config.yaml
hidden_act: "swiglu"
norm_place: "pre"
tie_word_embeddings: false
init_std_qkv: 0.0691
init_std_o: 0.0
lr_mult_qkv: 0.7
decay_fraction: 0.948
max_steps: 11125
Each number is 128 + 32 x the weight over its row's rms, rounded and kept within 0 to 255. Layers, rows and columns count from 0. Numbers have three digits each. The size before them is the row's rms in percent of the matrix's.

# down: layer 5 MLP down (transposed), 320x128, rms 0.105, rows 193-227, columns 0-127
# gate: layer 5 MLP gate, 320x128, rms 0.244, rows 194-228, columns 0-127
# up: layer 5 MLP up, 320x128, rms 0.262, rows 194-228, columns 0-127
down193 100:106119173099178141062049095164163129154174105090143172109109122131087136134102126128140104116122134223072129167082139108122128162123153159138148119112102112120166109096118203136168093109141110091141095092117122109166168118109134142174154142186114100161065143125148169100174109155110134094159137103095154112099071105106165090117152112123159063089143110108126140159110118189203107123210
gate194 107:193150068204142096170115112135061110095112120092130161128137124100148127170118118113139116183138112087069075150118088172162129091102125074164131129162118153182123108163115100128135095139119144133118079119105055149107132118142084132135157079145117138130107091147134144129109071144111151177135074096202099150199119177163164169106108095135115057146176094162156160088141152158156160178131
up194 104:180147197120215141144087113099161133115178159143123139135138143181150127093117148130147085222147147067164125143193156136205082099151075101084139160125165118173149162159099134086164136120114130133168139168130095149159123060123141124175145120098103118099130135112164127136103127145110143133057073132138120189110176070093160131143072141139123189159128095153107146139078127144145131131151
down194 104:157132136139177165132126191113192136149069131161158089117091113097120147143183170163129149149079142172105122084120106105163189124114121153094023158115096141108107132111169138154155074086140140113099146091077110130181113152180118150139048152139106105164125139132116082151134105103124120132153129115150090122129117039106196100154072135122183106118112069137169143121124103130188096105154
gate195 108:134133094182119105089150112105129142141202095193151124140140143125153142146149057133102137145171133073141161132144105145142143134122166098159149057098128120123116154140104105175159186219147090115114125121182138113117170084145101172148164162119091139139054131200152127099150237120110098101139170166126142137111095150150209149164179161162134142127129153100105130161140165105097151111131
up195 101:142195110152140165117131135166172110122101174144093100116145081183088165172131155124082152138132126134093143092117206153108139118139106159124116088177096097157148117105122158175131119108092218128109117053171151143162101093134107147137108105135153074148132163059081149163127139132131138090163148100181076092101179111169087089172100068119120101157103140172126098085103160145106079076123
down195 103:132114158112129137146139156053098127151181130087161084139143198114080127098096094108186101110103130184076111097134066107095081076149127138150087138158098118146122143137118152112089137160097188124178133098096174177136145122164102130159154128134095126172197161102175153141171078099096138159189167150104106136148121156110062128116054127150132079142086113142149135107179155154176074124129
gate196 101:150105101145147102098102057160123158138115143173119112036054119107120128095117126165119134159118059144092110077161139131125094108096132098124165124083111134130095151137191134125117033091119113109107168159119099143117116113150116082092193177106115106148112081131137111098125072102097116125105117073057146138158077054114166102129141130143103132129087132125046139101136078180144161153115
up196 100:150120121123126085098080079192094179139141141154113143057109180165156135115176134103175116175078140124151144075128111141149099165149116077137116113140133137185137135138173144128150084148120122126193106149153131098091184177110070162144186113156178080131153104133133164107068127147130156140134100123089153118202152098165137094131145143173103139120158118121045134137102071206178096133146
down196 102:114157162108079125090087192145090177124103129120086123138138119082124135124109117111126065162125215138085181130098088116107113111153115104158129170162165137136151149103119144126145195154111110113110166131106129117090106146101140176173180095153098082127103176164181108078112142141091115102117060096122126131159157073216120165128105103147188118114129174119080184108181147128085080165154
gate197 105:101156125144114105154113119085069153139119213155135100137062115169155134095094091130083086175060125133121148127148107130180104163105153127055174205109123107162105103105137105117145108161105173201123141150154125173141144146131123150130114099086156122145164128076126166115153167154231095067150071142100118150144111167103151178089112136185132103131162153167119152129140108167159144129110
up197 104:138156122132159083133176083105083112131109168223157100084067151147094211157162140056049095144115095095095152128116099182118072134141140140145108183070119137135178124127157092111109085138101117161170180115092161099102131141112127128104070172125142147094140157069133148111119133148197165112160144086141149143124091124114136126144160181133178134108109113062157128132111146153130149137101
down197 102:078108094124086110156163085121125194153139154217113062135160136092109092161101117123129140127098146245123123049090131180161146074156119137126144191076163126131133159144158095104170156139127192139080122154114139107136108126091093122115095136141118125108120120121108057160149141142162136097130116055096199172095092107152145142138090140110149162064121154129098138150132152128140133139109
gate198 085:091107087210079174099155095116162184174108114112154096127148198077126199104108156123137135054113151117169136138128151143069125081112111123080097146142130152110078136145167098147109107134196108146194166095103134147132124127107131121094110118133138131105163089056152085160079171143098174124161133093119157163135148110113131098116121083130150155164102033143110107125103154151060126116110
up198 098:112076076129115149192149121085118170115105117140106058106173110077136154128136124114160117118096117107143116143122123127161137108110112119101113051175124127102113121101177119158152208034134138053128090156126108112112127117161100143154081136126140147107129132158166128142129160083115114151096184127153173082110173151058093113135090074142148096132110149179180127134127088057072087061121
down198 099:166112087159129160120119140088100133106066115109064114141128121127095214110146161123112158126194120033113124166155159094039130132104118160102108114122118072122076109164144034109111151084156102145107159163132139103155185111171179122128145125162099146112123104125193148128093132068135152072183157135154121155121154139143180169136143109178132131171164121134129160092150105111154107129104
gate199 097:144153180105153157119134185184079108155142158143093104095069177104172179154160120081149099108142107114093100101082180077095146149206201138097095138122103138117104122100122140173115159138132116120150116186143110090136160081090163153152123103119072190111118157128099101139185134150079144142158148170169175123150068066150132190102112139113102134155120112112085101106075124109141163169134
up199 097:163099122135139083083155145076138142097133096107168112116203170138081126120128130172172175203130174131103128188121123164175188133147105160122160141142141066131175188083113148082122125167168169100180138128110111141143093139125136110189119195123118067134097175097116175152104130164146113134105196094141168164166110076118138145107122123104169123148091168180124162165105156115169091138126
down199 100:116159131187121114142135128180099168154200096079132173129132115104189154117099117147124164069116134102145181069156163097144190124141129137082146124148114090093161161167122084166093115167107144144192106136120162134088111064158122166111071122144120132095127120147099127139065102132181162112100104177130119112121157031172099111101131136131097154139060157069139144154114173132127092104073
gate200 103:149169095099194119152132142125090126096120126148137051111130139161167160131097160135100157082120148078112134125147174100121123134181131158137205079097130149157094101137141156095089111135143134162130076119118103133142119168053180120120150115081155143163135065136075110162052127104161099126102168181129112146163175144120162198102102149103155071090175164155118078111139079139135167069161
up200 091:117101152121078128129076162152141108149150106166146115111090174139090135116091133187055129122176096129107102148159123114127179086111127132130095103105151074033195163155119140160162110154111132116181121125146123141114154166170107154109125128218168076111155158164094144101092108080099131098137120173154125086086107168131109146128129096116137167124066091084187171169081192130128105170125
down200 096:085099139164152128114095110120057134116120158193159168145137119107072109159069111110066111164156088098129091165081133175103179091151083118107141113119089083167103154148156101151162132117113111123113093095091225100105150132153136168126107152158155113093118144161067140145104150149151181110092178134097147118110117097170134113155115128119186147106100091149115131190165205105194089094139
gate201 100:161141104140125151112181108103108149087095128153092059139148133157141129090166150144136115098074131140079114158136137101134146160116140131131105198142118098127194145119152135130146095116139144098159121172140053142142110165137124094151084130206177184132172174164093155131118087128080128103143089197065109136107115139163140143118120108112211116174100206063097061116110151116112131193118
up201 100:150189147115128176110117090143138098120145160066139042172103112156136117109073104150107134058079165094136127108080136108175157087162097064119145139061095094120082103134121130144131132140098131097183146145102080113174189103126123104100065106078095095152123159127102079163136113094102162101115132147171041092193097130094133108149101152144095154144142093137156085111152101099111143119135
down201 096:118144169131116093074110097130120165156183101102170160128132097171113133179101139166140178083135119099101097139123133129089167043138106082156171146155087108122148148156072110148138171134062083076108122130177148119178133107129138169149115136160148124159098103161097083082058188162063095148128051149108115139141125123144080170180116158133168153154136094150111148139099159157109060152122
gate202 094:067176185191179140044098126146064142103120124207116105080127143102052088136099121099119139129115087128083087112132094127157114124092170077110100105206131215122125101076139110186112083085161113085165119167138121119113132133125117114155077131131108100124117123121113075092100113066157124109136196104107094101109128137105118144129096106101111136138096086147130135169136099174119121139135
up202 100:150106169106203111120155162186144153161157138143097080159109109132137117124128127171137140092120132131126095109055156180125115077159166134082057110113103157113101145050117134109115116109152115136159123063131154141123082160128116146141089162123076064124135087190115095064185109184097139125152135127144135121097066141084142132169153171150073142119116108086103082087102068124105163126065
down202 104:190115098140132074176125119102165093075187149112110126150146102207089175086149144156124121154126132097163166097121114175080141113111114118112109116162135090136091097049134085182122133133151157090139156125181029124112080110170087091168145150141172134198161090163110084140126105167128127084157129041141094132146093148107134110136146123122127147125162090168141132119142168114087111131174
gate203 105:124081176156070148168158122135128114176128100164154192149102144139098100163124114110179141192187163101093178173116117145153152098125139112132147064122155117106191146096166100115175127120138093097137135129156063161102173143171130115127087067177143172115119189100189127132047117095134092124128127121148180145064118129162095140166167112127145120175170156137148112101100118128190154138177
up203 107:041159147111195109159086135168149109110135112118161162166110102149145129064115086143126170112146140104131100204087142094142127079135146089132146146090117167105138139097126085093185168072139127191172138136168101130055086122125120120150168104133071184155068093074153128141163130145087098121095100101070122093116090070122191127103135183168137101111125138131106100138152091137119168122114
down203 108:139067160078104146132136113101144142095127111170155160121167113142122150125115158113102158117083160168089089080160114105119109126091167119119174148107105120149154124137134113134136146122129115084184149168161150117040103155144133145106087062119198141048104138119121160167145172098101169118095085149100182126129119096067184195141133089074117175093154101145135139178150198130111082160188
gate204 097:125040074126069111160124131086104137127151137127191086114117011130139082132129128186129138139103143162116101137093120124120051105135150147121126117153127138129153142106178135072145099098071135109081084098211160122156134136105112180100177129138106075137109129062187118128133088124092054143117129153152153087140113118136170123134154160124149103110130154138136146151128141042125138174124
up204 096:102123119134099091121183060131131199126159144109119152144146099134075101144139138183175113138149215136186105124137122137102167169134165167150139134077206065117108190140160187108145139145149171169106111165199133102120158154153173111151161171140138151118096154142177123107095132143151143099148105129118139101134158085165151142161126124157158120140148155111139141095162191021116130115169
down204 086:153099100093134103166176113106165068122113073110094123152072201151105174113149177069120124143159133098124184155085109120069101111090108187091109137166137140193144107131118147114127193165152127093157148075085156078102138163120071112143158081116167109145106174148105111110155111139148157111131085129129120117112159181114110190210144082151085110076123121126114154151135104172167106146102
gate205 100:156156092071091101140187145123128143148088132140156125075155161103032140149127148082164098157111155099107157151186101106127159109126118069170166126129115085084120184121176161088091131128124174086136119149102122139133144141137152070103046127163102137152080173124118147139106125172200117099099183108145053166190114145143119170118158178113144082128147148144132164127139126131069150161115
up205 101:159122122145147164123151116195172155115198140140142097159132157125152129156130121136209145147123141079117069124088090171129170134160048116100178105170138150108161116044131108116168102126097146112139137060179151129128137203134157117064133147139141117165191120093194146119143102182140145154155146136077155129156163094100162112081124182131169127135139131102183161106162087089116130155130
down205 099:187121117047173127117127107130144171179121162108129181104095107093169160156112122101146112110106115138146152098140101092201151173084142145150068088088117093160131132077131178071158120093174152102127126162132076155150170113085231125108110151106071113119168177066154168128078135110152148108103159098152109073140138145127117114115111100144180113106170127161124068143136145144144148147081
gate206 106:100114128143119094127147108068047170126115150093136150123122123120109133139126146089062109085135126091183168112101169133112133093083123090173169070147111087144120111117179143125136156133113084093090130155144135147154213164134093169050097101069082125114200150173101179145112108113126072108160139113114088096195148118133093109156078123106108161151140139115066077115116120105148156101181
up206 107:148134153157148143167131132176190154111198122091111149152148199150096147130119115126125101141171152109109134090114082140160182118097079113078110188142072121135117147157113128103101054156105132185104096146123144121124218116100125116093163117074193060112066152112179163090139109086113174119173118102121124094147130113120141124109136103098104184124092130128088173176126109061172134148146
down206 109:103142105125160127162132138141166078041144088099119139141141147119100125067147088153162157187121117184082179107112152126159116105161142125173120088120123088114077153069156138129078222096126123139085151155176116113118166094162093120130160125101148140079187191171139188093149107143181142116104109060082110151179120138131126090164145125167074121096115133149121120140164143094081087150131
gate207 103:155169167160105176133067141178133117135181124162145054075091135132091117140138131139143137135148067167114170171112157055097132116127140127082149147128088108108204160179120149138192143101115120190172112117107143197139141140150116157137151138142112118065156139125130139155112181102124141107164103140144119055077097115122163131091102172089143055118138126110123115118131131182216132077118
up207 094:183148095092127198165138159144160106168114127195162110111115102179134097157138120142077123165157127118188134100116067126145136106167152125164109162154170070073129132147177122102160096131132101106155116140088107137105111098119124132146133165090136091124146068189127105156119112057128144106141111164108093082105125081070113087094086137166150151119142058124143166079178071148106081065084
down207 097:117094121191183167111147061114163176168148167087149166120117060116170117101107173129101112144108154112146186073167075143148139127116105108112179128144131098176113150115117096145093159117168093096106089133088176137099099171160111118105118105152126086113086110089125081135146092117162133103147104128176068119190118144102196129118199120100205113084117162126170138196096140141097121140123
gate208 108:095067120153120115107136125145145149103130104170154201139176187094165167163105082142071103145173061155148092141116075108092096111106159110173102094121128118039126181154139165095143148087099126153109130162164134123146118128076131125124188106104076116096152187067127139173125084147163165094094131157150125112155098162114141154133183126111063181138167144109062139155135114121151105169128
up208 102:154152106135142088126144170105140108129086156133122147168148108089112156118175195172139160135156163072114137103119152128133152119091077117070070127108125160163158107116112127129096076123091098139122102169121059107103096100190177066110128174134141164099169143144103118127103148139167128077125120072155167152086071140087169064114196127113151113182108146127206112134099190146135119112200
down208 104:105124173177159111096138103122132160084144119151143157067128188131155114125142173172159167154103157099177114152174122153115136170093110145126122131130125152063141100171183060062133105110139105067109179147114134100085063125177119139058155143135126138121171155095131144097141105072171111111105157141115156076124091149160148132134116124148092108213134074100134126140121077144051178092154
gate209 098:121168082106121060106169134119069074133137141131113113104092198105129142166199105110151109120089129073110075164144135133079134085057167131099108152104189149112097141122152109116148165116150112106135118130128110158123132160122129149147075090131068151137183137128133097117165109120093158115140091128128161152116086175087169148100060035126046125144168152171110161137108126142078083141090
up209 096:117105163083177156085119129183132100123075158114119100120162189188124122121185155132103160130144137123140136177053146070153118146096157087124132180160104086121112137122143163150113162135076093106195133182141159152201110058114188132118133106109135099146189152139097164154064117144124105123115100137122069117106145120082125141120115087115082116187110109129085134143053080079143144144145
down209 101:131111182087086122128177112123084136159085187105149137153139111129121087110104149135111065124185140157169102106090118137120136150115117144115079094117174149112131148164092142127121091099136054150191093131120165138128191118141121157084157203165133116088102125152130134140142106081168121132098066172129117105099132160214178109152124123137142141195171150117089099080124152070041091110159
gate210 099:062117169136134127076086134139136116099149103152093132124140106091164136112140166210135110087117148162077118065129089168075125182127151137122065096096162198172197135078129130141120142075145123097108152142187145123078128145134157141089181096144127120166113160088155120150126130137132095145148094158122169148093072173134196157166162147147128104152106135109064121128168128085077094188127
up210 099:128122156183084124103135096143149150106134160123134147140177127142057172091060137124102126077063096132082115123148086124093076116132056117179126137180138133158105104114074134167107113094136132108166139106153163154143134119173088122121144165149089091155142132166143185169080133120062136114141132118065129079104129134155176158136080155146238167096126117170157187153105136121131105172154
down210 098:139163151166174133114180086177128104113131114084077100130082106158078119139102104122143124139137200166080095149203100156101106164103123153147102124162127111139162104112135223196107095149119126119138131093104153155189113096195142123113136133099121075088073124156172122175118182115146122071171154160120097040134087103112140118165139129120101161127065092137140112119111115105167167100134
gate211 098:088074109159144169128152123130191156138158077210098114156096117074125115087099093126154133119146143129157117121097118159151149117153106121104120118160158218059118171145173113094096186126189104130140104098107089120135156097137115128149114134140084087152119127111128122081133158135162196106061161168161188140088132116137139157172093119120138177153165157117040104120119103113105152090202
up211 095:173080146180135074168130114102107120154096090139118170122146097201122170109124109189133106155202057063167135137100115128120121112157134152154143127157119092133120130123156163065125109167132127109115142137081144154094194201166159140148108124127148119090122145162186095120121127112201154109152136082120152089142101101144124127150150073226122120167115161178093113128122157107206136107142
down211 095:087090093130115095185104108116079142145154098148145143103177110159092163115144129159154098128092099096156231085125103156085164122114204076190121114127095226140080142094148104111139120109133132101089110128106139156133101149074129095128176095148106143137125141103150108132118122123178090086081177112179135107147128122089143143144182117124176128136103118231142097143166127138126167159086
gate212 108:172144146160176116114165077090132169054144181144144188103106165092179118089115095117137092110168166114193124095101077153087114136126138165164094064124101119099054162155157095099101126132157153093148075115158100089134203072112150136111129097123106078135078185104152113121112075127178155069132125183180106158118126125144137099147134128113108145122153151174124127110146111073110119089132
up212 106:101167148089089162136143149151094137133178155110131191147148134118105168173170112153156163148108112059129057128141088157128068111161141108181132148114149115174141144128125141117155163218166091164053188133094128136166109088176129139160128112209139093149074110130143137161094147115087114112124121074146163134147165141144130091138171170141144102138136107146131176141176144168194118168186
down212 104:161054122180152130108136128137158114084126129132113161125125066092101149114124148123152133160075125135188105137143178144137080213133110111098082149120057139140133114154162171149091183084196135138168136151069170122173103116105104143171133110150143137101154075100101132065148149140145164129157122119189085119173111095098110156105076092126113125139069135087112131176142195101089160075154
gate213 096:165167140110149127100114228132145124112149111130135127128135185110131064113114128086130116075101117158129181174138178106090101122100163086106117177155113132097112079080151023130058151104108135171080095148107158177118193060115157119077109133137144082141133147100148055131097109096096158142093159137107126117154110114089103124141117163053100123121119153113123143162099090141152142161094
up213 104:124126139171167069102127082105135108090081111189132090140130065101069105110069119151109163147085155138113129146090119111165091124166143151163122115149109112092097125158082204111114102138140162094118113120073089030104149112124108092126107137118082111109039147092138149148171164085093112104064179111118070129127126106124184075112142087113144091128152123166114066099112149089133136109129
down213 102:100117138093144102097165113106148130119148133117077122171115126163101128091124143166112157155107134086126125052183160083052120093125120107164150101137148094145106173113119164157149047151101098145149156157129087156088103111170100168110106112090151129047143154155143163192238122111173095130136132137162134132125131139176110103149166130155150127187139161162162061124097100079104067103114
gate214 101:091141133151170138122129122113085150119106164070121128140194125155194079114084136138148153075190117149218116143085106088134110089125165092126090117166119131119127193107108117148148123160152175110152123187156116113158160121165103112099129118124127130112126133118118076174121083143060115086121159129117125137127084140139175119206130146207121156153143186101132134165195129074086072147188
up214 107:133148104108207132106148146152107156138166162156081082115137111136129110180188130118130197134128125183087095085149141117165114100107166152175163074102114154124128081114087115166194165121137121099153154079164095149136088125094129144133193173183103145176211173109188164109133096122135160136114133107124094163117169088166157129137160126112114126188094197104114136122074106072133125149148
down214 110:081166117121071136064178085159086154138152139125144096131135125161126110131092154125150134140084164119095124166174106098115100137143096132097178095084143146106174102072102173129114116074116104165167122110131160096169122189140212167073185115205128106138203113152125078139098119130104131124151146133142074141130148127128154053195107166168189120137118145121131088136080151120111098122083
gate215 103:140135131096093110145103117163123132148162132094135122189160141074118103124108150096160105157089179142170141120093125187135098122139120185123141141138176091150101127177162173110129148126186137131113112091216101096112172083147109149144071066100107136158098143116154144130106110069188121153194107134076079123075100201104124145137190147095131102115130148131084114195167102155074168081140
up215 101:084154161203086125189124122135066129144130067148069151128110054132099105063143086148162087134178174110124106140110113156095082101178037147100157111119173115154135107119100143120180123114099084134107094094138101113134176137114172134075117142142087102116128126145137111092097170087108162143075107164071146063127122133077167125119144117125143096159144151134144106157115055118147173161131
down215 108:119158130099132191183095119128113103092137070088203170117125138105153053100142126167156136101134065182209129098083118060117149144168121154127106154133115138159169125158134129114153151106093139078141095137090060131080140075116078086088112095177162150144184108126164151147128103094123175117172128151155128176132116124128125143140185144134094169087087102102112156083128120173133104163176
gate216 104:102116130155124105095147146118051075137073137062157074128093113142145094065075119109132062109124118107111151103155116133118086094124096143096064116153130123168094142052094138120161066134130129079137145167122152124126149117121141130089103089125102078135147084132141104086119130131112093118141092112104089059132133128077104154169074124075125070057082099149079167091140092135103089161074
up216 095:152148145099113148059128149094113127134103121147156103081093129129116112145164116152182180164153105144078081133102177120134149117109083130147117154177091202099096083116143203146175140160095140183101173142164131087099188113121107128160117090149070107153114180111166101189140109105157152084096139145124129130148101153149111120157202143103110132207122120078165139118141119185066144085173
down216 106:150157113088177105102126120128114159120172108113154094149089151186197092114141107124154131152102151071080115157091138107137132131145127086105176160036145123121158159151084181089107141148095125133110153104130000106110122104124125134161133120109109094115151127149165127119166124088131168129128192129119114127095136107105096131194182061119127139164144174151148092132143127161166137135117
gate217 087:104094151194116124099113168133094138117133078117165139146115086115134215113154167117127180124093177102125086128099184117116141147126150135070159193131125144147157136107153151145150069103119125129121132098148113035160078123133196096176182072097124065154109162160127107100126129131060106108114130156176138126125169125143149130131194137114148141122127072067134090068108144184153099111090
up217 097:158060146123125115118110081088129111078134149116134115096159176109078107070147084102112078099136104043159078087165089116114115087188090140143126157144121088123094077133153113121137146103157138158121052088093152108158099085143079138133110133147156144147137151146124149065138122175150091087136178107051105195163154105088125151114117138101155121119120143139187148157167192109089078154117
down217 094:062164133096085125159143142137147149126157122102073123117172207178166113114124186146151130184135195142159160169172112125121111122105123131114064075117161162106089138151134106140097062141088135115154136133107141119102073125144093161118042141107167075101079169102169068113109164142121090148104124067143097131139185116134133125135163138084074168152156142169084126126143129122093110197124
gate218 105:153116122083195123153205187141115138136139244181173049113125146141133146179113161138142136160171131099086083128146116165097162106097154118137081114101105143112137136069140103130167117142125128138180102135173156102088148184145164128108175102126139170125148194097096147139075149141108118102161198171150161136117087155118118153160152177176110144136148109142130117103115151122103172070110
up218 109:140127162134176121147119129060061128144146132106152077073113109127158129134075147147188132089078143115142057140134176151121115155136164098119091166070080126132117177087110089112139195181160131172151114082147110176122128172164165147156071142123119095116127104193124129128124199099126089162199109167162131117154154132150117153099088134160099168161143150168112095126074125095159131144063
down218 112:134102146144138117122114115099121147119128154088072075179195163165101164104113167190172140136166149044093091122134160128181101091098125136099131114163142148154154216170116149096105178139158111142137094049146125132149145079121124131116102128107123102170162079194073109108145171125143094168177114123127128117156155182118104122135079162132151152100142136129112113105069118080093137115041
gate219 105:114176160111088135107128167140114104153186093139105046138155154146137147110106146150160167167126137046115153155127083131108119139125081136137171150130111111147185174141108161162128118158089108138119126148166118174178197105161139108116080106151059129105118145130146161151150186153161161072086108203178079151130138119169174139178124141150156171160178082141144189135081136110103156126180
up219 110:128121061162115101117112158077153145161167132180200159132161141109108132170090150114080061167156126159174190176117094152153155150124127146158138126115139133142116164119143058125121154104085117168116129101093142163099153155102106115144159147114097097120060161053133150166083150145161160153110158145122127145109159125156107089203143120132132106189110153137105186125122190130202187071110
down219 113:104098124132055157132089113114169172159175133163188121133151145138060144156142162159174104077202157111159152090173055177120111090180198107214118101088128138092093073117114092155082220125106135095164113114112121152094074090102148149123146115138189109128124130091172143106149134101130095072122117159129122148133143141110092104112135142094159127129124123092082151122136151113120099139130
gate220 104:092090190106080068148124168125148175138108166164121158146176142114106083089098130155117087149101092088138133102190161171092169133129145096092148100161163142118096140175099079155063147123157128132164144157084103135107143080133144162192167110130084109079084129195131127097165141179143157112120178165104100154139141157148141170116147167130204163093107188165129179174158136140105145109141
up220 101:105088143161110116064110116130158110061103099091150224131117087099169090067088106119114099130123115101121094162091144135139114130122111107143092194154115118080101120089107027123094186141147121128098066142113129107114138037092182085196131136168138180091142112135112089140167124123149104156125123113141076109171123155131132116147118177094155103138130115115178176133148148158074133136118
down220 104:057122122103110133106152143174122191104097073152102174149149033106208146111108093131100108175094142152112169108129158142124090156088110126152094126099080144194086166111152145109174130148139170107133101146114115100095101137152104180158144108182117129106102148112057124121125059130134153133136146109093180120106134108117156142105107164106163168124115037171208155144172110108113153139140
gate221 095:098118175186145084127143117103128079076111158164123160143067182096104140127138089082141189134172171158128144113169126165147114104127173139129120093166171158068074139120125118126110172145158129133151042091121149156108175132070106150152079100114127116184119178092188100109133131070141080123109110149087173123135142089134144106106130156124048125132126100133172155172141177144074075124097
up221 106:148107143096130155127154062127105071188171110077163185137174109078121126154132155159151100127163205114160175085141186124146132156144156144142140108143122193129181075117132130151132159141192127159125163137115146193144145119156130142174097131141153114173172138200122173114147121170119063189179098130119164150125133073190111098136120167179138135110105112124201101127134115142106131174134
down221 100:113159130159125098197104138091112155160169132107170135187124045144196157123090150124102135129145174110097079152148124162076063107134102158102135140165137108095187066142083142141180119113106147086114210164145109083139128174128112132127136120122109130127189119104190107090149084174110207085135135110133100142106053123045155151127112098147122134121136085121151134136156127098124121132162
gate222 102:079151148100138092157139098116127151181118133115139110232124095169119140174132125200123117162101088104198117110048139096128112122174123151126179120136121185104110187121097143158119144132149146103123163155149042103117126164143153171136103106119146088207147171096164116081096136126107153117145163137139101084094205145086144145105118139151132159124116159177151139150161158149152074140064
up222 100:179147147119120154095134144168145169151111127139154114111136153089064109210149116099134061094076094138139113156163119121084182111174121170146121121174147161086109148138116072133139167159122097184096116113083141164180113103140120190153111157164070158077140098167147137135176106189177145095136109169173134151086115140155140125090173129134105165084144121169187168122164124133136134055182
down222 102:076081136165104082109066153099108138085105113111178106109176059110188124136093138148164160099107110111148111139118097137134159162122178122136171114117156172141113104139059151187139158078141148095132111151157134133101121138143086071179140125109147119194142122109084040126150132138127151046182224105112102104151142151115111101079106183129156157153139124166125147159143101159092140144103
gate223 100:169116097155119110113180069118075128151107115160128136116145143127105113066155123198140168169207159090120159180135147156186138148093137129168072099123125174082111163172227083158139135128083110099140110143088137125155131132135103092160114117146135130074090096151116052186155146148080134138083119101176146155164096168131093118172098124108136142156108142143144139107182124159078085123169
up223 111:138181177112150130145095142078167136107143166188073115112140162128160093157137133126108130107106094157104123166129173139105121120166207161125073176097089117101085164135116090125180128118120120170127102172151154140116090087059111117160096182119081142071141128143112053115152130099092164120184117167181124165070132177119150138092139211087068098087158123102131107127143130099172141130149
down223 108:131146117089107187125098149131160167073091127144137137144137073175115167137093113108097116092073057187162188107124098109091155120090148161097111154099131140056116155127155075120148128151176125144155153177148050181084104156099125098102135133146132192138132131124181107128114106092078131122177080129162146094119153173105103138145122114160138129103109115156162145069205146104170089189153
gate224 100:067135143147145098135094133182078121151154144115130124068148142091129144110132097156143092118134174114161130027106097130075120098125158172090143126085086136060166169157175141119081119117144128142206095103141145155138184161126125192115145132124104109128075102109162085153130124119132156118160197067172093122102155097097078114108114123130152128070109102220168096144107157083111144122130
up224 101:116156101161125099159141111157120183140185098147053061142193137137162127137110124101165192097108135095075129135146076136101126126105075094192118198146141118137143154095066156098109108088102109140126125061192113156139091158116154150073128156129102132121142116170164059085123144115146151166116160147143162084117120156099153119098144103199128107087108089132116128166095168093168183149093
down224 096:154117111119189164108094175205122156120203135127131130145128141109133139177120166130121196158155100207106096147160094100133136070132115154104140119098139104181125135173131157041152156155118122178201164094119116089129090133132082069075109133132069113154186122167130120123135097106140088109127097150109138092120114128106109123122186083091094185093126057097119097133144129167129102167100
gate225 097:141132069129213125148092122111145117069140100089167142101123127138091134170111146153100189160173191109099138150123109064179105122089082121164140080103167138103151148164102174065138149082103126120144077129127128125103134097177132163139141108174130131140163127098082165117074098106136100177136116156189123150077053122132150181109199139146129127137141101156110111103116096095165170132052
up225 091:173091117146158140128138137124116144164046192162172153135109118177128103106120134106113102064160124109131148174140142122115153181082142112147153117122122108151079118103128128133143157089082146091164097108143140157127100116132084132120112174111131121133116172064119179132136114186083060177133095100134108186149117127148087209172067143078084110167144145068215162105127077157117144175109
down225 100:172120135122135123098178126141123129059154108138159091150107164166130126065122145128080149129161099156082153098099088167060184105154154118151155156087112081125090167135166124119163134119147149079076158107148202107160137165112117086175085110138083128105148082129103105130215077112102181137084164142125168125117124147106140161151156109166101180091135170042118138095177108144111143100095
gate226 097:176074090176185173143134108079169147109158129149124102189145129157106193126114160111050076116148075097164080130168161134106125143153119114183132094134103106079103174159152113151164151131128095150155096164162117131107146038087134107120145088104145105162195102155112094089120117127118173123148106164097121113063105085093139106091127098140134141173144171174132087125102158108180097085135
up226 100:113116100127116148096112108124069152158153085129187198188160138103157205116152155108179134116128149155100135110138047124182120154109122142190167089155168168204195137124145189124141110078078124099078128181133104136085158113089087137159165118082120139102161087074111167108143167116140149126147115119103139147140168168128156133138164132141189147113084121167130096126123144145154180164158
down226 096:154126129143144113165155152137122125125109087106072159120147216078112083125157186178100142134139124148111065122126172135158114103157139150087176077119115127110084111107124083139049112151105078112110131130075141141113175056095108111106116151088175176112139125101150086129137164184168176180188121142088134146076147144087079107176168168141137107177135104092114115160149131110071168145161
gate227 107:118060105164172121101117062110120075136141171155171150184093151051173164145116107117143120171169115099128136124182099173154091164163096123138155118101108097139129103100119098143133155142131171145070066116068147190120201128141142130090125095134101160083141144131155133113125129128156077197186135180125175122096128154111180100167155170146127093099153120107143115125186156201123122106119
up227 093:146142143173137142120094098125156184204162172131130145155130086136164137076165078183204151109181145157164172115124146106126151051074147100116135117127124157131110123126124091142115147124109122186142107169121122096113078168140159122135210115156140166166218117071081143119153108143119159160127143131151165155112117072156102105114177180160148162132077168117154103138143077126127175125076
down227 093:111078111116148183141108184103187083159153111155158173149116080114136103156115101108118111133151142124093142139118124129099041144134127111112103125082117130095113118145088126094081148115123101135079161104067197118113136091129163134077099141101165150095132165112130152148193127130110186191191088150061152152136065133119112135158102104174160167106087105138127105163219193169123133115161
gate228 095:065113162113086137156154167067082184143035121085126176075147073107146130104139145107113162112176091074105125112121146161181101105165088205083101161122062161193158176135108152135152138111119122071138148152177121129125131151126117115127154140129042152140152090127084196165136118131070123170137161119122118107149151148103154119133125105092141163165139104123141161127120094160121083141137
up228 101:128122128097127107112156094149122082120104106172120061159116099092169138102142139094071099127128148094119112147116130101150164091059151109078094100137124101075119106135187117105094159121136182136086120042126123126139121044106112182081105122134118047122173129184106132097117158090149131087123111167090199131098053096132158044119141127144143096120145085136150120129145103109114125135201